{
  "n_layer": 13,
  "d_model": 128,
  "n_head": 2,
  "n_kv_head": 2,
  "head_dim": 64,
  "d_mlp": 512,
  "vocab_size": 4993,
  "activation": "tanh_gelu",
  "norm": "layernorm",
  "norm_place": "pre",
  "norm_eps": 1e-05,
  "positions": "rope",
  "rope_base": 500000.0,
  "rope_fraction": 0.5,
  "qk_norm": false,
  "attn_scale": 0.125,
  "bias": "none",
  "tie_embeddings": false,
  "parallel_block": true,
  "init": "trunc",
  "init_std_qkv": 0.0617,
  "init_std_o": 0.0121,
  "init_std_up": 0.0617,
  "init_std_down": 0.0121,
  "optimizer": "soap_variant",
  "lr": 0.00838,
  "beta1": 0.95,
  "beta2": 0.98,
  "weight_decay": 0.069,
  "lr_head": 0.0139,
  "grad_clip": 1.0,
  "warmup_steps": 200,
  "schedule": "cos",
  "final_lr_fraction": 0.0,
  "batch_tokens": 65536,
  "seq_len": 256,
  "doc_mask": true,
  "train_tokens": 227000000,
  "steps": 3464,
  "dataset": "wikipedia_en"
}
Each number is 200 + 40 x the weight over its row's rms, rounded and kept within 0 to 999. Layers, rows and columns count from 0. The size before them is the row's rms in percent of the matrix's.

# layer 3 MLP up, 512x128, rms 0.209, rows 127-154, columns 0-127
090,202,255,141,129,179,164,168,218,175,225,223,230,243,228,266,208,212,204,156,196,214,153,82,242,124,218,184,170,179,216,254,196,249,191,168,184,254,235,198,230,181,198,245,237,215,243,186,171,190,149,184,162,178,262,165,176,186,108,174,224,171,183,199,261,228,209,204,223,161,251,251,238,121,233,156,195,132,248,200,294,221,174,161,166,159,241,200,246,159,239,210,226,222,199,296,207,152,287,197,220,282,200,167,176,207,169,157,144,229,179,266,181,200,177,252,197,238,220,178,200,173,282,208,155,180,203,142,239
097,281,181,225,210,166,165,192,182,229,228,172,252,194,126,185,166,140,221,201,161,176,239,241,224,177,193,184,149,231,178,159,149,157,217,277,196,211,194,191,194,225,202,173,170,170,222,128,218,218,228,255,188,199,212,160,208,208,151,185,274,193,231,186,118,189,162,149,198,164,112,208,224,189,242,158,149,198,189,234,105,290,278,276,148,193,134,215,109,227,169,196,236,231,239,179,220,212,225,176,157,210,264,224,148,229,249,251,180,160,187,245,256,211,168,267,194,258,214,255,148,205,137,185,196,209,218,143,265
108,212,221,186,159,165,164,133,218,199,159,235,277,225,254,204,170,141,263,213,254,172,153,190,210,183,215,151,201,199,209,241,155,158,219,207,214,225,204,192,185,162,186,190,169,206,166,175,213,136,165,220,167,244,201,189,215,180,221,211,197,260,171,217,163,187,208,252,178,263,145,181,175,211,285,268,208,240,209,232,285,233,187,159,221,239,137,193,204,236,152,290,94,189,270,219,174,234,250,142,200,171,271,194,207,169,185,256,234,165,299,133,207,250,240,211,127,269,185,170,208,160,153,146,289,219,162,198,181
101,183,255,232,231,209,254,180,200,230,183,223,164,208,210,144,158,224,223,149,240,275,208,93,180,191,138,197,148,170,253,167,199,245,261,107,183,208,248,174,240,221,174,183,173,197,275,163,238,245,204,174,172,141,186,242,233,190,154,168,192,226,225,144,172,217,284,181,208,200,267,184,142,211,229,216,189,268,275,193,190,139,234,233,176,149,241,191,237,148,143,280,212,275,235,173,163,215,181,185,108,201,229,163,196,169,206,200,145,130,177,227,200,175,196,127,220,174,248,180,270,157,253,170,172,198,200,222,226
101,184,204,270,227,198,229,229,205,187,128,268,220,258,191,222,241,165,182,171,196,223,219,291,227,179,211,170,216,199,199,158,148,214,231,223,258,259,213,297,162,161,168,236,132,190,175,210,192,216,170,191,253,79,259,233,133,181,151,245,210,235,176,286,261,152,164,227,172,158,203,215,210,181,231,149,266,191,190,177,199,211,177,186,172,203,196,253,212,147,225,277,150,230,188,188,159,204,218,164,201,235,199,176,146,198,186,193,242,205,187,162,178,198,224,252,154,175,206,233,237,167,208,160,147,327,105,245,170
090,183,179,198,230,133,253,197,161,258,200,170,220,224,297,232,214,193,204,191,223,184,211,229,170,243,194,239,104,127,178,193,176,238,266,121,205,191,190,232,196,234,135,231,229,158,182,195,169,181,150,169,165,244,198,172,213,240,222,196,165,143,196,191,212,172,297,206,234,171,203,132,224,192,206,225,173,204,312,214,157,212,235,178,166,186,182,194,157,153,238,162,227,279,160,195,240,196,202,184,207,163,203,221,198,324,241,199,211,228,236,245,246,85,192,137,150,235,246,189,268,161,204,198,195,116,169,230,206
107,194,236,205,112,171,198,205,238,251,167,141,159,235,125,197,206,223,117,199,209,167,192,126,253,202,178,193,203,182,233,168,217,238,193,163,115,162,217,104,214,170,208,182,156,157,211,184,161,176,289,191,244,142,200,202,156,207,173,264,170,172,246,229,165,208,182,114,201,219,174,201,171,217,230,254,211,180,305,270,209,277,290,165,144,261,158,197,220,193,196,186,204,266,174,187,209,145,180,212,161,301,209,202,160,184,227,234,162,225,160,207,145,209,185,222,220,178,146,230,193,253,187,207,213,170,267,154,216
102,253,175,213,196,197,243,145,243,189,297,227,198,156,134,192,199,177,159,122,208,184,206,130,285,220,208,168,125,238,171,237,226,169,202,91,256,196,174,162,149,149,252,221,210,198,174,247,194,174,223,176,137,149,210,225,171,173,236,103,111,186,185,187,175,193,178,147,262,183,213,203,231,156,233,150,126,237,204,179,244,199,230,253,201,222,168,295,195,216,289,123,201,175,174,184,244,181,204,199,211,177,122,223,227,176,220,153,213,242,220,184,182,243,179,182,206,216,241,216,235,227,226,257,217,247,195,232,156
101,199,263,237,253,224,147,210,194,188,204,199,199,138,144,145,175,265,137,155,214,240,183,253,178,213,239,237,225,245,214,255,246,181,199,259,203,211,208,182,147,174,222,126,208,166,139,144,261,211,172,230,245,217,248,207,229,172,186,253,274,212,222,228,197,236,264,167,215,183,278,221,176,196,275,159,209,193,233,195,259,207,274,203,236,210,144,236,219,205,193,180,203,122,275,111,146,183,179,204,178,131,166,135,148,238,248,174,223,206,199,278,241,97,206,187,242,233,164,191,222,184,243,246,227,234,222,244,203
107,145,177,222,237,230,167,226,184,135,201,199,186,168,214,260,229,201,135,212,205,166,218,236,256,149,250,193,194,207,96,158,193,278,159,240,195,192,214,160,246,218,261,170,227,216,214,249,141,204,256,259,156,97,220,173,153,193,223,238,227,265,220,197,202,164,259,254,253,283,155,209,169,192,114,165,206,213,222,230,197,218,216,246,179,223,184,190,176,224,227,200,168,204,92,175,179,246,122,276,222,185,227,243,208,149,172,210,130,254,175,245,184,235,237,197,249,151,203,210,217,191,178,237,220,257,121,173,211
100,245,236,283,200,103,225,163,127,192,302,209,178,193,204,179,172,169,204,210,288,137,227,226,169,236,210,170,181,151,142,204,196,202,236,210,172,267,218,156,172,226,271,193,207,171,183,214,196,191,124,183,243,135,194,211,205,146,152,217,199,207,183,199,165,214,284,220,191,246,155,180,224,233,212,239,171,143,197,226,255,246,143,139,254,151,209,164,222,222,338,198,169,189,122,195,155,217,123,187,201,264,237,209,196,208,209,228,214,210,218,272,163,211,200,196,157,253,151,239,189,242,163,224,150,194,195,234,182
106,213,165,206,261,112,196,142,246,272,214,244,248,226,181,142,219,232,253,165,216,148,187,240,194,173,180,200,248,119,226,195,258,179,179,226,206,167,219,248,215,154,224,253,191,195,252,187,228,212,159,108,284,134,257,167,193,170,168,254,232,161,226,171,186,131,200,171,207,231,143,183,226,186,174,209,148,229,196,246,215,173,286,107,171,163,230,183,295,187,168,207,194,137,208,169,196,213,263,152,217,199,208,220,192,169,257,264,167,222,95,235,232,196,189,177,202,220,165,175,185,220,198,203,173,194,123,194,262
105,169,232,207,235,211,144,152,212,160,154,243,145,177,251,179,182,205,170,187,261,198,267,146,225,189,97,173,224,258,258,215,230,179,235,212,242,232,204,209,160,235,156,241,153,206,258,172,241,310,171,210,169,182,243,201,70,240,173,167,164,146,183,158,160,191,214,192,212,182,121,184,187,235,152,178,190,182,211,192,234,210,220,263,174,117,154,262,266,205,237,230,225,181,169,271,214,252,236,243,170,201,189,237,237,258,223,244,197,201,196,183,212,167,133,177,275,156,182,232,232,208,204,221,223,286,168,189,207
090,307,231,147,247,190,140,241,138,176,228,168,200,178,147,224,181,225,152,209,224,177,273,182,198,261,155,135,200,238,184,222,190,178,177,213,210,176,174,135,150,106,160,193,250,188,172,223,250,191,244,224,151,162,249,245,216,208,206,265,215,202,210,217,144,216,193,123,206,113,193,225,156,133,237,239,152,260,254,204,202,190,203,210,259,169,166,181,253,170,183,229,113,222,146,240,185,207,301,153,178,235,274,241,199,243,194,244,189,253,251,212,212,232,152,193,255,186,231,206,184,194,189,191,143,217,176,265,192
096,192,178,238,250,229,151,228,160,238,233,142,164,130,146,255,131,166,213,216,211,229,163,197,171,224,204,200,166,157,240,204,114,188,211,228,218,192,201,234,152,242,228,221,216,171,269,132,266,272,206,174,215,162,209,223,257,161,156,221,192,192,264,216,261,207,107,235,257,229,213,151,291,221,168,164,295,187,212,173,213,216,104,211,180,212,249,115,198,161,185,259,195,210,147,142,207,199,181,194,199,193,206,191,221,170,178,142,287,115,174,194,221,220,259,190,254,221,189,231,218,117,214,179,209,199,217,221,183
091,275,166,227,272,242,209,201,171,206,153,228,234,200,211,112,252,163,182,217,249,202,163,224,200,154,230,246,188,245,288,217,195,200,247,176,106,186,152,111,198,221,202,167,211,217,230,203,272,255,118,193,186,114,276,170,184,233,254,179,222,178,195,176,154,182,186,225,232,167,219,205,246,215,264,129,124,247,192,190,222,201,258,167,188,195,169,141,194,197,206,176,195,232,236,219,185,268,213,252,245,245,184,271,202,170,258,232,161,232,182,224,190,235,198,209,336,218,177,216,212,204,153,193,172,148,207,229,233
086,137,227,298,220,190,209,254,196,185,170,267,212,211,242,243,206,188,168,138,186,216,106,234,254,232,232,183,196,226,148,222,157,176,223,246,186,184,199,230,175,213,209,256,163,252,187,218,182,281,212,176,154,136,189,185,204,257,200,160,281,159,198,171,212,177,237,151,215,185,220,218,221,141,111,271,218,239,239,253,107,242,193,175,163,129,245,225,171,183,154,241,265,164,220,139,215,232,221,131,106,192,202,242,202,161,189,146,170,212,129,255,173,153,228,163,175,257,224,258,193,180,194,192,236,201,198,220,222
107,124,225,157,203,210,170,142,177,205,196,190,222,246,152,164,180,227,213,147,274,247,193,182,263,217,191,174,213,264,101,245,163,201,206,190,232,242,204,214,183,226,177,230,264,201,152,220,159,130,222,160,169,101,254,177,232,165,251,120,204,190,152,163,197,179,178,249,185,130,175,182,230,256,104,132,209,204,141,183,175,257,249,237,243,132,162,188,279,154,197,182,197,209,175,187,163,197,217,174,148,275,218,221,222,154,258,158,176,249,169,166,210,249,209,205,146,167,199,244,290,214,178,228,188,174,180,221,190
102,203,227,179,191,193,156,203,233,204,233,179,147,248,196,165,179,171,238,215,224,142,241,277,198,153,177,207,220,181,189,237,175,185,216,178,156,218,193,239,127,303,178,242,139,137,201,231,182,276,204,185,156,164,245,222,267,146,174,153,237,147,166,177,214,93,165,237,230,175,254,238,208,257,182,325,208,240,211,233,185,212,220,134,150,164,157,194,270,254,170,146,220,194,254,257,174,204,228,224,180,172,178,154,96,196,189,206,262,143,201,211,198,183,162,184,172,163,232,226,269,176,174,186,235,177,158,164,220
105,206,195,206,203,159,184,237,155,265,210,139,186,125,152,234,205,197,202,201,205,213,232,122,197,231,163,204,210,194,293,208,231,174,159,132,191,163,206,139,165,158,196,194,234,198,183,294,236,185,292,138,217,175,241,215,245,205,265,198,135,186,257,155,147,279,122,157,178,206,191,161,166,211,249,213,198,172,248,207,217,187,105,210,122,190,187,182,239,197,130,215,223,309,154,193,155,284,264,200,196,170,197,211,220,209,239,163,211,235,224,209,142,224,197,242,133,236,177,176,181,220,163,228,181,205,244,248,164
096,164,161,220,194,203,232,239,174,182,248,137,205,221,214,142,240,192,201,225,226,229,190,253,112,137,236,165,233,183,178,207,252,177,212,174,180,154,257,230,193,250,210,139,121,179,196,174,152,207,204,150,240,226,243,234,244,164,177,176,111,183,235,244,136,176,180,199,280,272,215,222,208,233,192,236,251,182,238,215,82,162,212,209,194,179,159,191,226,267,155,185,247,257,183,189,206,139,236,243,240,178,234,196,175,236,282,228,222,220,128,204,209,213,220,111,199,171,184,140,175,181,183,269,228,183,191,302,149
101,233,181,167,135,232,214,271,249,149,235,170,183,264,113,232,153,266,287,227,233,163,244,204,197,198,258,230,184,137,147,198,256,204,207,253,182,152,213,234,121,204,203,227,215,178,212,267,189,264,224,219,226,259,256,155,230,236,148,168,227,210,193,115,230,275,231,252,259,232,109,206,240,247,179,276,221,229,261,196,201,217,189,191,160,167,185,232,226,225,251,146,256,185,185,163,219,176,202,206,187,167,218,166,129,199,144,159,236,152,189,197,226,214,214,215,164,118,174,151,171,225,178,234,210,178,176,156,182
104,228,264,152,264,183,117,190,231,167,192,177,209,209,138,209,208,217,273,115,132,233,191,160,185,141,203,247,188,242,232,211,149,216,189,214,201,195,227,163,178,151,142,216,198,184,244,123,218,169,173,244,121,172,234,152,207,202,239,117,150,167,136,162,171,205,214,144,254,218,227,215,169,190,181,167,162,263,193,130,127,172,160,158,220,177,258,228,207,189,201,199,223,208,194,227,211,256,254,143,214,176,179,271,206,226,199,211,297,250,226,158,288,275,208,161,171,180,186,138,212,230,234,221,223,145,254,207,177
112,165,224,218,200,211,167,147,155,157,177,324,257,187,214,164,182,250,160,172,239,227,234,208,229,209,156,195,212,195,117,225,220,223,101,166,221,195,192,217,144,281,159,184,124,177,157,236,231,184,176,232,235,150,206,198,152,133,206,245,186,176,180,185,204,204,231,212,174,282,244,243,165,229,175,156,130,228,261,199,230,183,171,205,180,179,190,179,142,236,164,185,214,162,188,144,171,249,185,246,230,301,222,212,167,182,220,230,267,196,264,247,200,175,186,264,207,117,193,204,208,224,161,263,164,175,227,192,91
091,240,186,213,243,177,245,178,176,209,148,241,226,184,238,206,144,150,162,252,232,184,133,214,227,235,191,255,233,190,175,223,183,113,107,236,209,235,210,237,284,208,213,214,202,156,145,270,183,224,180,182,125,151,231,223,277,220,251,170,191,209,248,210,137,192,200,165,235,229,180,197,179,178,234,191,245,189,242,155,209,185,212,162,227,164,246,207,200,135,124,178,198,319,144,233,158,280,234,147,163,264,161,257,170,213,201,256,277,221,233,231,165,123,216,245,249,186,209,181,191,151,219,185,218,169,149,211,174
099,261,272,236,200,233,174,229,201,154,179,134,172,150,229,131,130,254,197,159,242,230,222,188,157,173,213,194,255,113,194,218,163,204,184,184,261,222,187,209,196,251,224,216,193,196,191,190,187,286,276,155,154,168,227,185,215,166,176,180,231,183,212,209,197,174,234,154,173,263,182,230,207,123,234,166,237,242,238,185,211,272,217,135,98,303,152,187,269,160,160,134,182,177,176,142,259,210,145,198,191,228,161,238,174,208,175,217,222,158,240,247,155,164,243,187,173,247,137,155,194,203,197,206,154,178,130,215,146
099,220,137,221,203,246,213,221,139,126,198,273,219,171,220,189,157,151,177,265,216,259,176,211,227,128,192,250,186,225,195,239,187,158,269,212,191,174,162,246,217,248,272,219,137,203,178,198,190,158,156,225,283,152,282,215,197,180,169,182,196,168,236,272,247,218,188,192,196,230,260,168,133,221,167,212,205,210,215,146,141,250,190,182,191,231,192,227,215,123,194,230,306,193,259,276,204,192,153,184,220,153,172,183,228,162,206,146,207,135,158,277,258,185,240,124,211,230,188,213,271,215,237,188,140,247,189,174,184
097,209,203,219,135,161,191,176,160,228,121,241,149,168,166,110,191,206,234,168,237,249,210,154,257,188,255,249,135,191,187,240,186,166,220,204,165,186,248,184,125,124,233,202,195,167,165,215,203,186,197,243,222,196,192,179,222,218,281,130,188,139,254,119,179,170,297,176,157,161,183,236,179,187,186,146,236,219,166,155,233,196,211,237,250,139,166,246,202,126,159,260,182,196,192,241,192,242,268,153,217,168,194,185,259,198,233,196,229,204,159,186,226,175,195,240,261,230,189,157,300,193,260,174,147,132,152,227,180
# layer 3 MLP down (transposed), 512x128, rms 0.202, rows 127-153, columns 0-127
089,163,223,201,187,153,283,269,234,246,229,192,220,246,157,210,200,181,264,214,186,200,238,243,183,173,232,187,201,144,182,228,189,213,186,154,225,236,211,271,182,211,174,234,198,179,166,205,234,264,256,166,252,203,89,240,231,259,249,181,221,247,215,176,163,244,111,189,204,149,226,181,198,203,198,179,193,214,206,225,207,159,194,161,328,165,216,154,227,234,182,182,183,243,101,147,221,249,175,157,186,229,154,250,183,226,200,194,327,204,244,172,141,205,202,185,243,168,236,209,208,214,187,157,164,238,171,317,196
099,222,145,109,178,150,165,229,194,255,181,201,251,204,230,173,216,251,141,147,133,230,202,210,230,205,243,257,238,185,219,223,242,110,178,167,184,191,164,107,150,216,219,175,252,257,219,206,173,221,250,259,234,219,200,192,276,193,186,135,144,247,268,132,174,186,168,111,233,168,232,144,243,216,237,138,199,220,178,193,241,232,228,232,176,208,155,217,143,237,215,162,190,170,152,170,172,220,201,132,289,159,196,165,200,274,149,148,178,129,202,192,224,193,207,236,243,191,261,240,249,171,173,207,201,243,175,209,217
105,180,160,245,202,209,266,212,147,249,205,162,210,186,120,221,225,190,192,285,216,240,181,154,146,175,206,256,234,251,197,259,286,245,164,203,155,202,168,187,133,157,208,209,177,224,184,170,183,171,204,268,165,237,217,96,207,273,143,147,277,192,201,192,243,226,246,165,168,210,184,231,176,222,203,182,206,156,243,229,263,243,256,199,180,164,200,211,190,177,230,143,193,100,191,266,236,242,173,189,233,236,174,239,183,201,116,143,227,158,194,208,215,194,196,129,200,147,200,187,109,260,177,224,204,153,238,126,185
097,172,218,183,146,199,189,135,119,224,230,190,202,250,237,206,268,161,197,232,200,194,232,198,231,131,126,183,193,155,174,189,289,95,165,167,291,197,218,209,225,181,198,237,208,229,217,178,201,248,245,173,238,206,207,182,174,234,199,216,233,233,227,152,207,215,117,163,259,245,191,216,207,185,167,173,230,254,118,180,171,193,186,257,226,161,233,197,226,232,191,212,274,163,240,174,204,181,241,185,246,138,210,204,238,214,233,176,195,239,109,143,96,210,178,263,142,159,228,154,263,174,270,120,237,212,166,224,194
106,211,223,111,165,139,196,227,234,140,186,282,168,156,168,249,205,151,209,208,194,184,202,196,154,249,255,206,190,245,158,211,137,235,219,163,245,176,162,151,193,177,220,146,146,170,113,202,198,216,197,164,216,120,283,238,230,227,273,113,151,250,211,123,203,183,267,244,187,255,184,216,171,292,149,231,185,101,177,226,215,202,179,197,208,198,234,236,230,118,211,182,169,231,219,186,142,169,173,187,145,243,198,157,256,222,193,165,222,143,242,239,219,183,176,190,172,167,141,242,170,188,177,169,183,220,226,230,236
098,177,197,241,178,323,256,167,262,142,207,174,217,245,130,161,213,199,259,160,198,228,169,226,168,260,236,181,289,285,256,244,229,193,173,268,174,261,206,202,218,230,297,148,177,244,213,285,206,218,191,200,243,187,144,170,219,193,205,227,208,222,249,238,188,290,164,193,246,233,167,247,147,231,184,203,214,160,165,230,249,212,214,200,264,190,187,215,234,174,232,204,212,129,198,234,193,251,187,161,176,246,186,175,242,173,208,227,159,175,219,177,156,253,190,236,228,167,174,256,158,204,107,135,158,219,158,219,196
119,116,182,169,183,182,235,220,259,283,190,195,217,222,158,166,188,177,224,187,173,236,203,237,234,197,155,183,160,218,213,197,178,248,147,183,238,219,189,263,228,177,303,232,169,169,200,130,188,177,273,195,280,251,213,260,216,210,255,171,145,163,239,198,239,189,162,189,221,212,171,220,222,231,232,260,256,223,180,207,144,270,255,246,137,161,239,178,190,237,184,232,198,188,146,192,199,165,223,153,164,247,235,141,237,193,173,235,101,199,180,222,164,204,165,205,220,157,199,338,281,221,208,239,209,164,253,204,266
105,218,209,185,84,221,243,226,166,152,228,164,244,216,170,181,171,205,227,121,181,257,211,181,182,169,140,216,255,225,193,172,214,158,283,236,150,181,190,187,234,146,220,166,199,126,217,203,177,185,172,222,202,247,176,156,171,243,118,209,187,221,182,177,167,277,131,205,173,171,153,145,193,134,197,193,205,251,198,262,195,142,167,150,188,196,223,226,164,192,221,208,116,145,215,158,158,137,222,210,205,199,191,161,180,136,147,217,301,199,170,211,134,206,227,194,227,276,210,169,180,265,200,157,125,236,206,236,294
091,253,158,243,240,265,188,206,194,185,165,268,263,267,204,218,237,221,199,196,133,268,256,139,272,238,189,202,226,166,191,205,178,213,166,220,168,173,132,219,286,232,254,237,206,227,146,129,127,162,169,231,175,192,172,217,172,203,195,211,186,100,218,130,200,193,207,256,204,222,167,260,223,223,130,190,215,137,203,207,229,149,200,226,206,148,196,133,176,255,203,223,271,215,171,235,179,147,195,155,163,207,230,181,237,125,194,127,166,184,218,150,132,190,145,247,187,192,228,96,242,155,180,196,173,224,197,188,206
094,204,197,200,224,185,261,240,239,185,216,195,191,217,217,199,152,137,155,181,201,228,200,200,165,195,166,302,275,197,207,253,153,254,149,189,195,197,162,134,180,190,190,158,114,263,177,151,148,158,261,188,204,223,172,177,252,237,254,159,277,225,218,156,164,153,253,240,179,234,206,155,178,123,257,268,190,222,155,121,290,227,219,141,173,199,237,259,265,116,192,220,174,209,231,261,237,209,204,111,160,193,219,171,195,202,172,192,132,153,134,224,165,192,198,192,183,230,218,276,169,220,207,184,187,194,220,241,196
104,150,209,226,211,251,194,220,233,210,183,182,215,170,228,191,151,237,190,168,186,223,171,164,217,199,227,217,212,219,256,225,227,213,238,234,186,227,195,241,195,256,193,202,268,161,239,164,298,171,185,219,176,267,160,210,180,232,200,266,203,229,193,267,158,210,139,174,204,260,274,206,234,235,161,194,292,290,208,141,175,200,259,335,123,188,175,163,153,150,164,260,202,245,219,211,159,236,150,179,242,179,223,259,267,183,158,257,165,218,185,225,181,150,218,205,243,200,261,146,262,175,278,193,159,190,225,191,253
107,222,161,229,247,217,249,207,276,189,216,198,213,155,183,106,205,204,213,239,264,213,185,229,278,205,205,215,206,195,171,279,249,219,233,224,190,218,200,203,140,237,229,186,188,112,156,170,230,272,179,232,149,165,174,164,257,234,188,173,116,179,165,223,191,182,177,137,214,184,145,243,230,180,244,217,254,172,150,236,209,156,196,156,185,203,223,147,122,190,106,224,269,128,194,200,128,132,181,172,205,236,169,207,222,127,147,193,238,222,208,253,251,175,186,185,244,193,190,217,205,237,152,188,296,156,217,124,163
112,240,195,124,253,258,152,149,234,161,91,228,217,215,217,176,182,198,205,247,216,178,195,170,194,222,165,171,166,198,178,155,219,267,196,215,170,236,176,224,198,216,163,130,240,173,228,215,175,215,145,219,160,242,210,93,185,269,195,168,185,226,182,255,218,195,197,167,215,225,225,192,248,217,208,119,207,158,229,140,194,216,214,237,155,227,152,179,266,186,200,156,164,248,191,220,234,246,114,234,88,224,185,234,136,175,329,212,179,200,236,240,242,225,225,238,264,160,195,193,179,109,218,174,233,185,250,193,188
098,232,203,202,283,180,146,261,188,163,157,219,220,133,186,202,150,206,248,146,198,170,264,183,234,184,182,145,201,181,211,241,239,221,223,254,186,215,187,242,334,209,235,161,191,195,216,204,274,235,222,222,207,185,237,242,210,189,212,126,121,208,173,121,213,218,147,188,186,122,238,149,268,189,208,208,173,136,254,246,199,193,198,242,212,175,171,223,192,177,157,229,199,237,206,221,145,218,278,182,178,230,165,224,146,205,238,211,133,320,214,193,210,221,114,184,231,160,258,194,217,179,184,223,253,122,161,238,184
085,206,253,218,180,180,206,232,182,249,256,251,140,189,216,228,155,141,182,206,207,209,251,210,204,249,78,157,190,190,214,200,165,162,221,173,241,200,232,230,222,162,130,301,287,153,214,244,218,204,189,272,174,196,214,237,242,226,229,225,270,154,208,210,149,191,256,192,217,274,175,204,230,158,195,186,200,204,138,235,169,150,198,156,205,170,137,145,170,296,162,152,210,159,177,236,180,222,163,266,206,225,238,260,189,158,242,201,110,202,205,230,129,148,201,198,189,216,173,219,176,147,235,273,152,201,166,140,226
093,183,199,153,282,178,264,210,225,229,197,141,116,199,183,165,210,199,235,242,178,227,190,234,257,304,192,173,258,209,190,100,219,212,176,225,173,167,200,152,207,108,181,198,130,217,223,134,172,141,214,177,215,183,238,143,235,201,147,128,198,220,194,174,233,245,239,237,183,213,227,266,256,222,187,150,256,212,217,154,239,131,213,138,242,262,146,157,206,191,277,196,246,253,175,222,204,208,158,269,236,178,242,194,186,261,186,241,188,196,223,260,227,233,228,159,207,198,162,179,235,223,215,196,265,151,231,273,176
099,249,170,193,175,153,169,153,223,135,212,155,240,229,170,189,150,206,223,242,204,139,190,170,151,161,182,241,220,230,224,225,172,212,258,235,170,208,200,199,145,246,123,278,195,109,236,239,203,194,157,206,184,194,176,183,190,194,219,252,270,296,190,266,107,166,179,219,211,248,290,231,163,212,270,250,204,200,192,183,185,142,226,182,239,213,182,159,172,199,179,262,256,247,222,175,159,196,144,173,247,177,230,264,182,195,162,228,161,206,259,131,147,187,215,211,168,260,161,208,188,324,230,222,152,192,158,191,185
112,178,232,132,258,192,136,252,237,172,223,178,161,165,155,187,219,151,135,198,240,175,157,199,125,204,221,164,210,184,273,198,199,253,211,217,230,199,140,159,157,153,181,171,237,175,208,184,165,145,242,189,216,230,267,241,169,173,203,168,195,180,234,180,228,130,181,226,162,107,263,185,291,252,112,142,199,183,242,220,166,164,215,295,202,232,210,167,175,217,167,190,244,207,165,204,172,262,177,222,181,166,185,125,107,134,222,187,183,204,183,194,211,265,214,238,181,200,209,248,294,208,169,249,185,131,230,240,169
088,142,146,140,171,199,247,227,179,152,125,180,166,258,192,213,236,163,225,166,165,184,169,253,199,299,220,259,183,154,193,140,205,180,270,242,169,214,203,149,202,151,239,146,208,258,189,254,261,211,263,220,194,236,177,207,173,216,210,220,208,197,191,232,172,242,217,167,212,179,211,227,267,81,197,184,301,182,175,206,217,123,130,150,176,164,191,155,182,234,235,239,191,176,199,192,182,151,145,219,206,198,189,151,120,197,214,149,173,204,178,208,247,206,144,200,185,204,89,196,217,245,218,171,218,276,224,127,226
105,247,202,154,222,248,184,191,272,264,213,176,191,176,198,295,279,196,163,192,163,185,220,164,181,200,143,271,246,202,200,190,125,238,158,171,265,193,275,209,188,262,195,219,220,167,192,163,186,193,196,243,178,204,264,274,264,160,283,141,176,167,192,164,202,138,184,199,208,194,232,204,195,186,227,232,104,274,237,241,214,260,162,266,129,205,207,208,250,152,187,198,265,215,196,247,204,230,226,244,200,131,165,119,168,250,213,217,199,252,153,171,186,219,210,265,188,256,232,108,180,204,176,235,190,206,186,198,219
110,170,222,183,165,199,200,164,108,296,241,183,176,169,181,174,250,226,228,203,183,196,174,198,176,168,204,214,202,239,224,199,203,166,171,247,208,247,246,199,179,291,205,202,159,230,218,202,150,273,142,165,227,173,216,233,205,144,115,201,241,211,156,154,254,221,297,216,245,191,163,139,130,188,214,223,130,196,225,206,241,233,245,165,158,291,272,231,153,189,96,204,156,100,238,180,253,291,158,232,201,260,197,219,181,212,212,139,198,244,181,166,244,213,156,194,189,213,174,183,218,165,213,198,217,246,222,203,166
107,231,164,214,237,134,192,205,231,276,150,250,213,257,216,193,158,114,200,212,211,185,198,206,188,156,193,277,281,244,269,190,180,248,192,217,166,241,250,133,277,189,230,164,244,209,199,185,207,180,191,202,194,162,174,267,228,144,247,259,144,149,179,226,170,155,250,207,187,172,218,242,181,132,198,222,175,199,163,227,191,167,241,164,168,176,86,187,236,165,127,217,165,209,234,218,234,213,198,203,241,163,185,202,207,249,231,167,133,192,269,240,209,175,166,147,206,270,273,272,195,231,203,191,204,269,210,135,278
112,208,206,175,190,147,212,222,175,245,157,185,110,226,217,174,188,223,212,93,178,183,209,184,131,210,136,209,223,265,155,209,202,226,248,182,179,201,162,237,233,203,147,216,242,262,150,179,189,192,151,201,148,170,171,288,155,181,255,205,184,191,191,214,199,224,193,195,220,170,184,270,129,214,166,241,328,238,226,186,169,168,204,138,172,232,179,237,137,273,242,205,167,146,175,135,237,231,161,144,188,257,148,271,253,217,214,144,117,265,178,206,194,174,186,248,150,160,193,202,245,233,244,183,247,187,212,157,214
108,163,204,205,204,129,82,202,175,170,132,203,211,202,200,233,172,255,149,193,193,213,186,212,243,188,144,102,234,189,244,239,236,190,139,138,163,211,294,242,189,239,177,237,219,246,206,152,254,145,149,162,265,163,183,249,191,172,230,193,245,190,229,160,165,218,192,189,154,247,252,252,249,190,158,243,200,269,238,192,166,245,171,211,182,156,262,227,143,220,218,209,195,197,202,205,173,255,209,112,158,217,181,205,215,172,269,219,218,207,202,194,149,154,206,129,228,171,222,254,218,228,229,296,225,213,270,196,130
084,197,252,179,169,201,219,178,268,183,198,248,183,132,175,212,209,175,184,183,199,266,226,175,200,233,284,191,172,162,269,292,136,183,284,155,202,282,174,210,244,224,147,211,177,215,191,237,239,204,222,225,204,212,153,178,169,144,177,208,145,274,134,126,192,209,207,249,235,123,195,267,152,158,217,191,196,155,215,236,156,178,175,219,167,246,190,243,149,180,213,235,154,175,127,234,284,158,200,180,221,150,231,201,177,233,147,199,141,265,173,218,212,135,209,201,242,215,207,178,214,303,208,243,210,216,276,152,202
100,208,169,246,215,172,177,188,265,218,130,194,172,236,203,181,157,218,225,192,210,168,176,209,239,220,255,259,162,188,155,182,193,154,213,198,231,246,261,134,184,197,184,238,118,226,112,162,234,242,194,203,159,186,222,220,236,213,211,211,256,94,155,202,252,228,185,226,170,215,231,210,175,175,153,214,237,221,196,207,236,149,136,154,227,175,193,221,177,198,152,218,195,131,215,187,168,195,107,170,252,167,195,268,189,234,152,240,234,201,212,232,260,166,259,253,215,284,291,263,178,255,103,277,211,198,235,154,141
101,241,130,242,213,318,128,207,181,221,134,251,276,142,231,237,164,205,219,192,252,170,258,208,170,214,163,242,149,199,217,165,166,161,221,196,194,123,160,231,254,156,155,202,228,253,215,205,157,160,189,215,198,190,219,232,155,251,186,143,178,246,224,284,302,211,165,184,199,279,209,236,192,193,189,235,143,161,217,178,181,147,223,223,120,172,155,226,207,212,259,129,184,266,175,202,160,179,244,240,197,204,165,213,234,164,204,136,177,144,205,222,191,195,216,179,121,155,217,199,188,218,170,254,125,160,239,192,194